config = dict(
    head_dim=64,
    rope_theta=10000.0,
    bias='none',
    parallel_block=False,
    max_seq_len=512,
)
Each number is 128 + 32 x the weight over the matrix's rms, rounded and kept within 0 to 255. Layers, rows and columns count from 0. Numbers have three digits each.

# layer 8 MLP down (transposed), 192x64, rms 0.247, rows 51-187, columns 32-63
171199124052195148125151087181068068088127165100063082165128162172094099227131158138060164140186
171179090189088123165151172115105062087167117164116085176080145116142157153123132119098117125150
098162119086123088167179062152138024161106187127142158092169125116118046081212165118148157139140
125109132159097077119089107109092107133048126103080149048103167144089142113133111134132117125172
159103100128129114183108116157219087120116096161180132079120126114108175080147071235123098097137
126135135164100118134168181141162113112153040104083228130103129161126151158085082088079086113102
109169161167125165169173144086254103128172109176114178113135132189079104144066119187101111107106
128104129162160113128130124096147166093130103123131155141130114102109139229154106112139126099116
072173170116169164186061162132160131111081156101119176100142137075102156106114086109148111088074
089129183126125146131150152140178177141127147124161103113090159147133174138140090143149096116160
117111150104104126168185156152160139148106115054148162148113136087110094098151155086089143145142
188138161110168107112140119122077078123174077123128179091109122123197110189094129038057183129127
135146131163124123133119195121081129131172154090110110157118090129122096136161170135118155131156
107082141071136071184134082146149125191125104109059179084108171150103095164128136145161147097119
142119099140113149113068085161107131116147118092132157142130157135091163187141117123173110127129
134152127099082125147129135139124135121135143127120090111123103112149160073111083097095155130100
161109063154091159122146084092155107147140100046132131082122154117177136145124097071094167190189
102123124087076126206148116153109043155112141134130169139088134102039126152139137150136096130106
144146097171110125115114122108101166118138145118118128128134092137136118142148082167041161100128
174101107095151151075109120133100159113167114133150138141107103116117086082136195101116197111155
181140126094094114126129097188099139099200101141160196069152152152140138109166109081081129220091
143123175110137155121123085092085139084199106152163158162158118094104141166158146126109128140189
147171078154139098131120083132139103137138154164053071128151111172189134130115136114162120148071
147127171100119161092125145147102149100163128090152132115109111101132052041111101084125124133136
110160160062114105158089112101160140121137143106115115159165146109141067109078182083057136139114
110130144097118120185105115185090064098156144078087113109164147160138143124146141143126082152145
114128150157111099123104119150143156110049148084158137084112122098139069144153127136155133112119
157204172105125049182070112112174169164085171156160100170137132142135218224073136092117126102110
125184091175102109178134178102106123081110104126121150107123131166116134172124140165102146096125
153210107126135182047128099111156099093143142116121186223122101154150064171102161108132118107144
193071105088154102147130080084065165117098150124087151154127106174113092084125137119175104141129
115125143117143140147108126130137131136080140133143136112117137132137114146138127128126129135121
084116037121126135110083120114125130153120140130148139122172087173088133110137092099119106153143
150111128115111141131134118124071106146136132147161143109211098088098091212142111138108140109088
115180127110158128215145130132105125085104112062181092119171095114157144214066099115139196063111
152093043083193078132153127154053092112084163132142158061097092116093110082123133142150142187161
150092165091063104109142172122220126127124115128177166151118105121149173193153098077135137084138
117159134146140127147115156134121169096107136163104106142163133133092175121117127146127099127119
111107138107118057144120162124127077147134105076177106133131134146154131120111081125133121127124
144125100119124115106130120123145112117134133129128137134134121139109103135103125123117110134132
124119129156149142176163154123050118156121113124186118128156184157133110094165185078136105127142
119084143091109072068144129113192144110132159151156141102101164093136171166133117099161145104133
127109209124141180111177126162093150128129162135074136184083127112085131119130123138170101120155
128151161086176158166151173082169133120151131100142101112121107164114224209124171053128137137119
156119140074109117169076113118183147122100149124117133169112130141161091198124109117172111125092
125155104135137111133089084169089180086146150151105122106142114131127208130135161126142050154117
155146143124059138228125121122110153088148109117171095148135100136092159170127177145112139118117
114167161126126169118113141137123095090135099117102110156088155127124128147109090134144127138099
147076042151087110162060123125056146125101137106140117079085162083104103012150134159127150126085
115149154126146105040122108179113061078120146146120154145047136120138085125097088076107076161036
180138180168094142151083154135129137152155081163086096141181110143144132166102135088129173094129
145084148142129129102157102145106133119096145161128190105154072152121084051143131123105139184104
110153142073154205106103154151184139069112097112109105132102101184138106141126149111093133150142
151091145131084128123085114122099116108109067116116127131118125143093135124153067136138136144103
175129152109145116151104084150165151156161102093084117137173132139092131138137111196123122139120
107097091159148173212158101139099122187123106108131061080117120110137124166082083126109164083128
074115100100131152136154060165147146128102143126118147093107135114122144140132188065121106074149
151128096114051100134182074134118086099094158117160108121149124172111121115133106099105088142118
062113116155126116151162143098114170153134141119134159171094151105144132154159171120168145117172
141131135110142131169170158111157161089145103149119132173124181118157130163140123108110135139146
102125135136097174133155106191145197135136148113188093170101115160115112157134147139146094076113
124153129132132156239105144118158090161128087083158093110132158164157150200152116113095186069118
068128085061104188175109163079101114120148090120065129106099099136100159099175112141101140122129
067094175160085159149103154162143201109037096150174093126132112163125199096131119130156064124137
133108118151139150122083139120108142099131150139101178155132095163128115137135158163149158152136
160149088123178133112103070129105186156139095164147058099165046074094216145152136104135150174151
147069061155128138099077101112020136093084107140155098163148144119160077079172082199119104170159
163119149130162130098144141125091153119155082136120126176162161180138206178141143120197119128160
153081090146142128135130115095136151083076134141145099067126165132118157166122148113119065158089
121161131109107145116099167155099151112093116111176110134062158158095196152122137130149100172104
122172166077108179161085135077222135080175147107169146133146102145138125150164142099122172127110
170155106124172129117143117132145161094111066093094119205156086181146201174117142129047165092082
149125151142136172117111123141191135079114131116126143148064159124144134186114081104121098117097
139142122111101126125128131147138146120151118127166084108132145107132086124085147141123140088122
121126135153090104062133091138089141168118185116179159089111102115117091159153151112084109125170
103146187159140130115158205127141131113103111135114071171105138148089115114129082182174075163147
126103147148084103133109168086196099079141112154181093165097143116097114145132130100162116145086
071153184139131141118119088113137131131179105182174182164065108107059143090129131074121070148170
115143162092108113182137083176132078111108141141196140076135142138195120016143122093121184123165
159115163136158112086109066131096136106163109123080120143120155047189173108122175094096088093120
154064141091067117168084140101183177165103167174156154120108151137145180094115107157090149130150
107108083108116117095129120116084104142111149115116123147103159118140095047178131133136110135117
045170113148184130073133143092193078166092141096146166094140146119150120147121112078116133153115
130114146165088145125150088162120144133135136103151115126169131107161091151083156105081151143088
114161085083151095137092146139135133157067120116157118149125138152107138142127124122148132096120
142114118148099097114080086105147079091116185053087130107175151037156134143072119170097141142154
086138136134136167192228174109152141138114119174040096118157188095155106160111157163143127153088
117161134149084093132153140161039125170127140145079099053145160129123130099182099174124093104114
134141159108129128162136157116126129128171139171126104193150106085169193163150064112154088107111
088093124146113107181126126123133083083130187178073171136113040121142119121176131108194027205154
091066174112131153162127215105116160105115074121093143087101121136162099000144142141134093090091
109118152081080138116124162072123135151147135147183145116109087098039187155166149158132069122124
141157150141108127137103143156135168162090122137173134115108101122126119133146143104106123170091
126125136124122135126127133134132126130124134130140129122128130129119116122131127124128127132130
131127158111133139129119101135105106102131145159162150111109155130134157103150116146147119138191
147099228081165139129133148129142149175137076162102144084111097145092169198182089183138115111100
124119098069094081156111138155139056100147161069142149094137152064120036002140111175126157147139
149082138179154143107151170108118181155137073149122141168082119095120129153134121130169115126145
158108130209097118155078195131081157108138079149122136131151041150095218087048143182170138033081
158140139137117171140111137177140118128126124099092084120141121112163064095121077122079101127115
138094170093144154102150185133190096149174128136130096127132148115192095097142089137152129103109
124098156178104133144110113136136102176084140146129140075102184116144081113119118172111149103082
148089113095103209073208066119136117138099103102145235120095152107164108110152162110100123122164
119117133125133133111111128129126130124137131151126117125123116118118109127140126126125125125119
088103106129121107090162135100177104129085160127130190148135150128112143151139130167113121141148
137170125112135151164097110153094122102131098157099126120153123153096084093097154080091140077137
121197084159179115122172095096126038120093133110048129099174149129187143174120120119127151119161
111135144075072153119124084083099148098102110188141160179156155168147182090109154097127091091147
193156143142066091129134148106119135119114220179133124115139111125157239222126163150117103150122
097111136081088132149126112158090160126104141120115140065120156106098134136156133164093112116196
176117119156106152161186118148137120098130129154122118140125118116133113129103131129155110169138
098114103197195157107171094057181171108140072120132098146091128096137119136155085129110121062146
129119125078151116103151110158094131137130102089085204153070131168119089136163156117105168108113
161127137103102105128133090120186093081133126131111090159145127166129197080140175152086154230113
148126112163139118113122111085157139122104094112134139169140117153131220202135118154143159116129
139169087119136127168126154124127137135135108143150094102128153125096143045135147120117144107119
108111125107131131125096161078143127146125112154144150131136166168122203175128150149142117107111
051088104141141168140166068177090167160038131155177184107122132044076161113171044077141059146217
152115134112108065089090199118142125147170187114200104110123130154186183077114097166073143060124
141130103184124141139115024110179157156137122085112071102152135148113133177161058146144142112099
178143101115055089112152127137150135165125163115058211088074096148144143134139148099141162131119
119103144103116154139069122128161193187115172152172123097104127156120137115114133082183120142085
104151115167141183149122047088112154094135093132105148202117087095150090120111115122143149078118
178137087145123116124103125137075050118140142100085078083106097137180096165155132136132116157172
113090156126145105110105136128211171143108154086155120120104163129191115102093051135139088173074
142167109190134107089080136094148113124086139131056134103173120116105107139133092135151112149125
064107105110179124103110140124171119206088112078129147130141147155144255169096147094177155147125
135131115189129137116097117129136123154156120175145119127150119192118118155081196098182152105135
152136132055116131138147102118116069083079130090138105150157152121063119067118135059177197139157
150151141147113133111137137184107118095125131150114096099168133126138075091133132135122120162093
131142173083167116107174180124108116110119128152105125083136123090148231120136124139150096155122
107088224138147144079114173097186179111199083079085101128132085132094095092114100129091112117111
119125157106155131111046148130162115129137159146138160062146098131133129118139147132115072072116
137105119095188149182116119164212125063176146092184064119096118084107143128164209201143059127127
100084120110097106192155160176083178130109136148155124128133149147113143175143119107146090124164
136120086123107131110114175130126103127117122150157152099113104178097092127167111100107183137108
143126103127139100046117064102157125172223158122119159089182145132135172222153090160072142099163
# layer 8 MLP gate, 192x64, rms 0.309, rows 52-188, columns 32-63
123154085103155189151131104129082110158148160110185129061114149119125177123128146156161072089163
076191141088166150068155136132075047176184165103128131134105100109092078099119160152123159154131
143124166090152108143140026174091141107110178133098176035159114204097119141155173134189167141177
107053170095126161158159110158169129127163140173119190128122223141156107097139153116163121091180
106127200125201084075166106135104133159148137124130200094180131128146086159155218183069199135132
090154110181109057153073138131154062068120062133090224119130160143135170117150093130131111111135
128171134089110150179129114143127071168138149114143145154148198171137154050114128172149119156117
058159125126148127111114250119090129096169128071179137142163135164160191131071146122138144075117
126121169068149145115173125128212147151171150087098078155124114098113127135079165146198126207180
104134079106170089078172083046191049155191110147114134046083138145107138139162144098116157077084
080109168115145165067118080131044118080114133049133140139138124093130114119141173106133073198224
102115103093148038119117140112108169150100145084105184124148136174101117105150139110098133100116
205106190094237125137131067117146151113176177111126163118152125130062146176176120052123176152098
116093148093080093101115111090088132092138142116145106137142128111096104080127103067181129123156
148145160115121122131151110101085174126150117106125144122146095101091165151170099103151124118151
120171116126040147120158122178086094151141175094106170169122179160151110101149173100072109141088
117163105162178119086138114101137118098098129089170161150056107088142150138185137080117119154140
163154158125114182125178121085139126112112202116137185174093146157135180154080117089164150060149
111070116135208156146090145109110131080106061123116082161170146120110160090144125093120098129143
120105129157163007078185097098155078135156080077146140179140155106096111201115110124142204099158
086139145131166118075113143096110122119111080136126103139113121134095106116144115184084174147105
143138154095150093072165099127059105143133146070160141185088135079136106161131158140171071144156
119161097064116140107099078136118068135163071106123109168189136099163151077147122050171111107110
101150093074142090154129113117111130119092140162058153104114208123094096094103134069080102123096
177124144104137115138152129140095124153150128135160134184094156142122103149178109070061120088108
103133155133081127136142093052142092116176135140140140122118075167100132110200106175128127118078
191104165080130113121096127157041144138208128168075158083124174107101144081216187122155138062044
075164163157153111097095104124132119095146092131133136186156107140131188116158119127069105157158
123186145113093098084075112098146183090159146103114136179163143127147127137099181135118107062140
125179161159183132081108146154175155151171117122095119132179124141197111138118166081143126155124
113129122117132140127129112125127113115114118133139130129136119110128138140123132125135125133125
103111177142143100119163081128097080121131193161120113093103170083072134139154120181134085106124
077148140098206180049169121121121138180168092139090155200114111126123071140110171067139115128146
147095152114151060088146126149155157146093195035123155155132142086133091191140130104140161151183
154156166111058141125101066167107147114106133117097129132174179194214223099090121056124124045065
110136102104163111096104113133042131140125117111124113114125163135120106107095168212168110104108
114095112118124127126129086132111133129129131119093123114150112150165140136193140157118159108125
140148197126143138103107157104119072125054184077118165161054128165068164186125112132143094065121
130120131134131128133107152145123121134116102136127149125117099135124117125128116136121145145122
147103143143093106124125075144155160122109173161098156206143163121224177127123080119161124170207
119169133144098094163190112171102085112154123089120115123113147098137144119112132092081162147122
133093126083129110124104098080111125108140097085156128161213177160134126144118150129152126130127
147115132137120062078104134147122116136148162101168181120130191154086179097102172074097157170165
133175073035132109138122109092182129176140154112140151119102144109197130166150130066145112115157
121160193132042100196107141143111134094161110123136163132129135136218124137142124121198109072057
084133174112149141108128136112200124098168136130158108167161110079130255101115167090118070122115
156118108110130130114133131120139141164105156134133123142162106137141112102138151138118094126150
143123189126113133080138170126132124149124098068134181150063103159173104213154177088110104103155
114127165128153134158137155131130123126076125089087146114159142138128094128179085130120126154142
092070114122155080147182152124084102143105134149126160170143133107161118135185145126102108128124
163076112096183158105176132141127150119105117101122111122110121101170125139191121099103181114106
120174109089161084116082107112128166121141086086143102156105149188150142108106187089096191078116
179128135105115141103083107091120171137101202120136151132167173149145173115133094123146109104126
093106127146153107161080112092128100100089083133126143185124116127108125195115183064109102140121
110136138147194102123111090130085123097112111100063074115096133086152081122171155133112151104093
153154133164171099098120095106066149128098132109090103145149116090100105132095085102142093151126
160102092170069136131205111137159089103112187133141167150139146134103142119153105099078112067139
139110194120129139120106164093147088061144150152144111163098153119144146110050126111120135100069
166098106161155112125068159122134133126165149139112151109155121130169157132130090118152135139097
079177088195121046138138160095103091118088133140142122122118148137131132140170172044081159168113
158178119084144134113099082138093161078113084105225154177146163154100146121100139117215076139145
193129178084150067081089088028045145125116109134109149115118127140115083129140156121165084122130
147148102182212118168127127122161101136164157139164202178135128192182135173101122085161083080123
128112159152154081122132123116126159087128136149109077088127131112115104136116126094130122130136
155118082115111136175116167121139074127071127119120145158225160119127085158163157073073127092206
094153115154187135094127097090132156171110075060182162124111170125177117116101147139152098137096
094114145131082192139156196120071149141118085175102169156137167167072148136164126136143121115162
065072149122113155083119139102144101109103121137107106146183143124095128150157137123089075144085
118186104109212122091175114143079107150126164146107121153151114173122136103134136133208131051134
131136060119131117110143158157143072128092119109145150116099113095140147199089103141098091115166
129171160150133156079129102166136159106188104122061092140076136117115086177117101083126127101125
133152156174141140154114064115133143119159129185123121119161143158089100127106162123171098093137
112115110117119128121143107134107120094118136148124123103170153167095133123145106135165090071099
096134104097120116064075152137118139113134099094163107227141152150118163184119134112084137131061
168102075060116153123150129143142137158148144070139144129140121081104118182172119046115181093149
161120120132075114135112118111081102085153135134101092183134144095149141169185074083154101085104
149096159139179104105093103062155092110141131123159120161131154187106142109113148139173097176085
122197090139139102151104057112102168054145165063137161104128111148159081140122204105102100149156
099109179148124072114199144180148142114069155192069180142122117110125119156169094134205096077141
120098098130112145116095094134142101124165131079116161115115163163110094135098122132085166087137
081126160082105120108162118131141124105102181146109047160119121103145083119165116085091110152120
100140170079079092092141093134176100108046117147138181082141110129144119172136144126049154150137
101132151113165060082151176126145127129129145135121077118159158087147104131132137115174098172161
136124131135095097110167191169139104144164091126126083138131115107129130148137123145108107110110
199213071108141108090092098143123103104174172120118187150162097149165223190125136049137187151136
131133188121142105129111123139152101129102162101125141118115137157154126097155121113086100124087
152145177123134157151156074135164103099132164128113172138095155105165170143105164100134108158129
097115125135169140143170120149182155135125108135154178105116116115114203126118129133121143125099
127110179128122135154135137082124063174115118013090157112131181156097097075135196124080102086159
113099108146174189073104099148035220133061093108094077180076159093073166138132122147193007156154
066115074139114131042173116102173153162086211157176177164144173118094088099161123079128094079164
135127116112124096091123106121116129120128123115146127110108145097099129106120129130151082128132
125139138125129134116121132129128129135133137129129118126117125124131125132131130130130126130135
139142128167130143154170127133144141160122138125125124158152077147109143124116156115151135166153
120131132146085143116126109125167103158124186106140162130100167155143086142129185114157155085131
065146138086059108135050131114109010098109112113101217168160139158096115099182102121102175102152
104166154107174140157152110200136118069095108115097084118103153124048095094146125094078119074145
091109166079158088068064081141093136151146210172139093157100186156120160127159115117081133142126
098164093102064165121079130161121095080080104120140084113140135130202161137104167148139099116075
131082135132145131099144145113161131080185087153099165174146152132113139103168149149147096120136
134155131069093094114125186147082189124137135068110106130167141163114128119136105123124151159112
185082112064129130122171023105150132188097144079092216147089132123134171147161161140114105097077
136135127115125119129138134131120120129137131122117137119128144123121133132116123132142130137138
113157126134116147189150068163075119083141181082111117117094174122124125167148095130106125168115
054207078097096151133137134084214172063138170138130078158087139100153087153095091144175063096127
197102068101137074130139150140088098109119133125070150115152156100148127080145182137105127096166
165103124129132088096127107174068149123134157127133133090121115079127128142089150055154134090145
172169143115112062099158074230078177146140205127143171103128151115145114138123138079173044196109
122083070104160106087087107132134138146117116081096140149157172137146150052136146134104203096138
126139135125079105074072136079156151138132129063143131118119149102120137197119105107149122111101
138064145078131088133139127153122094138113167105136142114160154148173125150138192143147161118119
106203171154172119154104167122136119104132167154119154189182154089131124140187118143130126116160
128081136139181163131122115152102100177163129149127175070167179150141080155157095087159132099158
090115123152157137108101127140197140140110169116124051114132153161125158072085034120131103126128
181114139160119140119164088116151086170134147105103111132167175119128122126104134124118137110174
142087184121109113108165106159156159154088130146101121126122120083148139130132121112136137107132
095126120122150138051165113103141042150123190097137126115110139112155147135178131105114075148159
184117152031046115146087119197090150126151105123176134167136141131103147085122137145094131112148
148193109161151091083147103122067102090131137140130171161146076069131131172059209175098099129127
095135122084168133107124128088107125094146068160141114202202097093166094189170132190112118102109
103092157093112149152156131101164056079102097115132120119116141097165143162114092066160127127194
142139162065078125141124172158149138102099128112154116043103142119159167125177147101128127172129
110138141127113124124173151117143100150173110182099128113102147130096183138114143106152159157136
053119088090160087092199119158086160110189158134127112109160103133103153147165104167117068085139
102127127117119102101082160087125091113085127139158103144099127169064118119094147144140130104148
181123102088205144088109146064140168158121088087127173120168163073086134209206144058159125112165
087145119085174044094122129150105168120096156142151144065118144115086128126077058203133184118184
136119155122158119074096116142125123130136169137166109122117144140119181169154118081139130095154
060143124112114170137144099178120123054110049151108079097160154118171104117123135122098118168095
111109162095130118137154161122176038037087144136081108126117151173136129148138127108096159073126
086128054112117074085180116151112022145092141134198184157128142112175073176161116138103109119160
130130149135105067092174099121117186164165172065159183153120104155140105174128074062094173145135
061133209118070145123140093149144087125096141120118209144124092032118154185157232124122092196196
123096106103126100100146108140131170084108152099121116123119136115146119135100129109142133065095
112100134127156122130146093119066078121061110126118173122121198095138113104096141079116099163101
099128104098075160131149112139105081109122175104098120117130147184098090164118106125139119114143
134172104201045119118187153116103071122114120058127141088079126118143109255082134100201144044218
# layer 8 MLP up, 192x64, rms 0.294, rows 52-188, columns 32-63
127114113120157166117173111193125124088087079147107139166186186169115129108111089152152157126129
090174184209140092059163105121162145069187133132116129047144188161074155167088125133120053144124
157118187106186135140115029147164148068046141132099136095226096099023161171077091138077160156096
120114165118169149059127148053119139149116129060142086138119105136140159120099138097154075092135
124189134110155102147090162106139087031106152093035082177066135173092066055140147167191146169175
183165135202127111210139087135150121086141125130156127111086189121096202132174096151136118111190
134156119120133110154148150158056127158113180119105119152159180116121099074070213164138114143157
134120156078150073154123180137072154162131089084094158095134126114114201132146035156117085099117
149139085092175125095105110107096147133099114143106083135067150149088137087088104134144131086154
151086133171109088121050075078164111129155128111054046127173126182153153140143112171173121119123
150100066100182107211140111142081138113067136115159058215174156148151163075108136169104131131111
116088146102122161144102064095153099110153139160112101139174134165083059083094125069136127153074
108143104104150175086164194142079150139097139153155150128088134164165097082102058187124143074142
115174171156147134156170123104114206138128131174116143095181156148146101117101151125039099127142
173130136122162159119065121089107116175170095154144155166124164115116149093108109116142118166161
156126091127191099106080138123118105099111153184094130162096082093099166087174138148231153038066
085098057107173170132203125144132100065105196147108117128108152080124152134131121139129141099139
158137156114097099149061118138153218132133134149125113162103105112109120105136131113054124139128
138202188173122105084134102165193126096105096155085099124124126130104140164092060145101115171089
093109106128138012137094077126136067164122207044182066096123189113120133127150220140107178189117
142128138145130186109100102079117102137082089188096124128068144117132122146121123095153110162149
162113146148134113147160149106161110113070148070105175101038168125090023187101122145085113147084
150104120085114085138158120152101113182108140036118129173122117133198143047115143087191155120133
185162140214147141116166129160090110091106117117083155061080117150121126125186065149181098112156
081167082130122173138150137212105131105101108106154129110145209096136094044149111135114160125134
133171127137056100105096105121149040169199110177082137124170159137127132105151163097108143114131
108108130032089161167169198119133115194139186169128142126146170135149045151076228130081167141127
150119149161125119119086162111172144183111155162093112154130113126165118085148091123134118084110
119104100091147098192106112086152150144159214084170101114165137164165172133091097152122215132102
146113094120145069047137080179121193103181169164151138132131081097130044122128120137170086110106
117132120143128121123135115128123128109137115130125125129126130122125141141126127123126125120130
159115116116125138084119164157141181079142203130101110130170140142154112143150108165165092124111
162072159139162151151104103101123130063120123163152070141058073115125115097183148157074132110151
213093166131128153164100092127139167117188115121116139172145189142121080205111096076105087163087
104133050154189115097137092157117104129180093175232122129146179096111113093117144124091095104137
101173129210156142102116103180092068137139105126167151151135106161129157095093155152110107122121
162123140143106140149135138119138155119125127097147141140120133142114098132101145131108135155151
100151144157115118107187126058141122164150137058126123167101051124156121215122044119137059143097
135115116149123122134116147127139114133112115137125120141130107110129125139133129140114141141129
132098152147136148112090079128171164156064174053153108157177145128127134107137101154134133121135
122172185175156147121099194134149210139076173124132108123101100116144098078084139159154074100102
121154164242095122125158123104099127147103114176115118098129070123143164155178070114171066110127
152122129161097129087172186174121095029117133099130108089060129125123106089165127142151129079127
153133170108136132108106127101139146089163104172145085156103204115174105115127151090194078112157
130124163130145159139148126136150170128175077115158141100157105168112120150126104078071111133130
176134134119076113126100098152144126113119103098080093152103171152162159147106071130103071145167
146157100121121115129142127139123096149101142150117112152138115111113094105113141132105133143152
088158045067089094092131105155124085156160131186189134091179131108138132128158156111113077064110
119175121096126174183120095168131142125158108090090054156192170130142072126192120128134165139167
120098079125130088130186126080123098099108176082171134158103080133203126127180153146196141150108
159149129156118138123131154136136151157113087145123142159116194156179130112189147107158169066104
129106164138136135177117148114110117170141109139119103064124188144135106140114186139123062094110
126124137099127085110139134097127173127098102109186101102098158076144124113061124101094128125222
163163099120086135142124134139065101179142111168110104122158117138140135126086106194120108082142
108148086169133174122049105139159148062081126106116113113153120148140115162173123120164177099077
148164113127122089067106131144070102099095144144094132154122087134156093174119072173140117174125
124125136176131145105117125119136174111126106096113151125168117125188145135148164123111162133186
097152112075078147163144148097153090073132126134093131107128164146157084118133106100090157116148
172133129071134126146169141144161109115129141112158093128156106167129095125105118152135161147169
155116184117138176130099100077124154107092125138074159102122096113134176132093155160178120153116
133092140159199197097015140055100140143129061112123154186134160196134140093188137098208210129122
117123127172126111137099099183105150102131124133108185181155134056057043202087148173147128157127
107160153053116122104177149130116138157072136094090132151156030086094161156147139101160091100143
125164100115147127119116131148135086159121091149142162135154138129165162117126109097125092127117
130101132157141181120124123170193133067125166124161134193154073093185142143120158161185129152202
093123213126149160097137109112162194103171139122198099107170161140098162157107086067088132102153
092175110103110116109133117111172070116136105095185124117117115171165103177101123149094116099117
145141146161138085093104158117071095107124130145093160173096084121163107163169093130097148080183
130147152087074157167124116100135144098121141115149196083095076206081154130191120056166098145108
121164123139147136070113090154096143143115090183120148136143161084138174080120085125204117148130
098156150128116121045116109121128103172130107189199156080094122104076124117165153145114172210126
121117129121152078143080109120117142121096125096122084111193144112119121108146151117117118071125
138135070143130098117133120111152088154168134122107079174119126127177122112168160138183146140133
121207130160166167107102121100130147139150151131172189131134160200089110061115143120145127125155
186148147138153093118132144061145115091131140093065081108145050084152097119107093182092117070075
113133128124095121133143113135132108192115164126147157123092122178121126198110131153139111145170
121124160147121203135159100136096143143122113166096129130121097168124119096089125111128109096124
096161179135120145096141198123109157060085093139189117170146163085129134099149119149104098171061
110174135169134100185129149098142137110177130087170149120120115118099135148087077137150188138115
163119187079141121148126160192168152091109163135077155102085044099157189159073157133142141120047
132099142221117161155150127156098124144134061158127143079162114184115149110101125116142161130145
113140175171113155094162084132167085171126123128190185088147156101098197093100131076192074157114
093136103134126098156132137102037116133171110140149150150128121125114127065070135155140063123121
141159104090134135127097118168111178084135173121148160117142135119090127155139059129113159107037
094077135133069143115125150159142153080209160152212176133141142106103138104112174087055119190095
115179182192109108075054144254100148118081129138130129196092137136094093175145077066128156054121
159125115158104089170133211129162153138192122196117144183151138132163130100111159139186134123156
087183129107133140132120124188094123080105169182154107174134041163144113106135080071127112123153
121053169077091136149156095167139119135184145125043124156151130145181137148116118079167102144154
180136123100054064104143125170085123114052150170055109137157126184143134122079137139125135142077
122107150121127151170152142137025076117121114138122146135091101151124154139185095148124098098072
156100099096127102148120149108133144133156146080131157072106111114115136114119121114148108147139
134130130129121131124125136128128122128129137129137132126128124121123127123125125130134117122132
156139085123124084101115125156159087090137146114188107096123144147094109102129136143146143095125
124192124133197170128133164116069091155126140137132139095147091160126157076062086083083076171122
093209189155100033077035147169150142154128105173121137168143121169166138085172073140104101086128
130110091085094138149118162101155119159124180141152091091173120144089166130057122130140120125149
147062120038079176186083186141132111141143091149098165125050121197053158134164099088154156212094
143147124127135072084053057064110138156119145098131155131112131117118146114149168168177074088180
172129139154143104128155105133145090131140083104157151176136153100110146118126148122132122119114
122142170102114177110118137119138175126147107070181109122068114157110099143087150069089142175151
104123133130106190094087096163109095083207121148091112067138091157077182153091128124125127059085
134130123126120130135136120131120136131153123119124143127123144126139141123124123116130137127130
186101103182118107140075176096075182150150100080157144116126149124122143070097118072139118130153
127101121118162168181115137144165140168108107107167138120139126128137162102205119168146158128124
163132168103100077107050136158111184115174192153120113158126147157100139145113157153144108128124
098091132129155101061149143110181128173127079108117137173091139135069100135148068102136149109104
086091151119168142167129113103142079232187081182184240096085072158120152065151060140112166093101
178149118089107139144150134148130131123179140129120129142104128185156115113121105167139151090063
189150137108137133121144194139121162093152141213111130094145121111092134175124145106101121117119
089130163104104129150163130181085130138164158139085105194183108125141204099211128134149123071142
172114111157166148108084144153053108139140123082123151139138122095138116114106113113169125136132
123086133146124101182147064113165155141163115108145119110194114203101113108167110099182221132141
119105112065072138152193114139125105132083121156071111084165112096128098077133162139089098090126
071115146166102126141177108080136103126157137156076118095157116108152134172153106155136161111120
144121108136137138153141125106118087113095109133129113127077138117125135193120131151078125157128
129214100149052090103141008127107132197172093130104096146108156049157158072062092113146094112000
145101191133124168139097139085202133137160186143099087164102126199194111152071151170113134075151
094110085130108055099116173124148163086175160151143159130150131078066134128148167130073202143085
143068197116062103141168136180144128111169160163062149097156037127087137155070099121055151125112
056191153192119168097122165078139072087119067139137122117133107132164104143144155127182105146183
164089099128108103134117169173131105101152140129117088120173137112102124172123090151101144162144
089128133094143133163152114095133136116140151128086164108142178107090157134106111115137154096158
154142073156160153125058133115119094086075116147111140114142111179134077157175136092135191083123
161153124127197163160149113143122159198156098126106109142180108132177140127152118125158101150122
067158088000151141127154116143103130179089088076142120156128075139131080081076203104112131148092
111139081090149158137164093130106137079144080121099126086143197175159170167142060148132157180170
149090183097185116085113135118188123123156168140071099122151108123085148130138178115110162132150
142162129081114124161134141157125105101117152082099160138096120129135105185122066145138116103132
076206160144125149090145163152131140105132147156169146211152101130111115133087098162155150141149
193052095129152099079146126108065082098105085127097133162066130085117070103187114160165149101185
145156119178109136094119144132092137090114143120093164078163151128160126135111169146100098168118
096148141141137114127127163122082145130096141181045133103170155017092082105148085211192098114109
138131077147128153104101157075130124164154162155149131097151074140115152180156148125094077141135
115116150138176055160103112127123154193122103118131106140160136081086195140106184126113094145132
082165062079105153108132121132113139117065113131173151131146123092082092101142148134137089078105
139215103204113131071167194137077079108158099130093147070148095169127097232089097065190166081171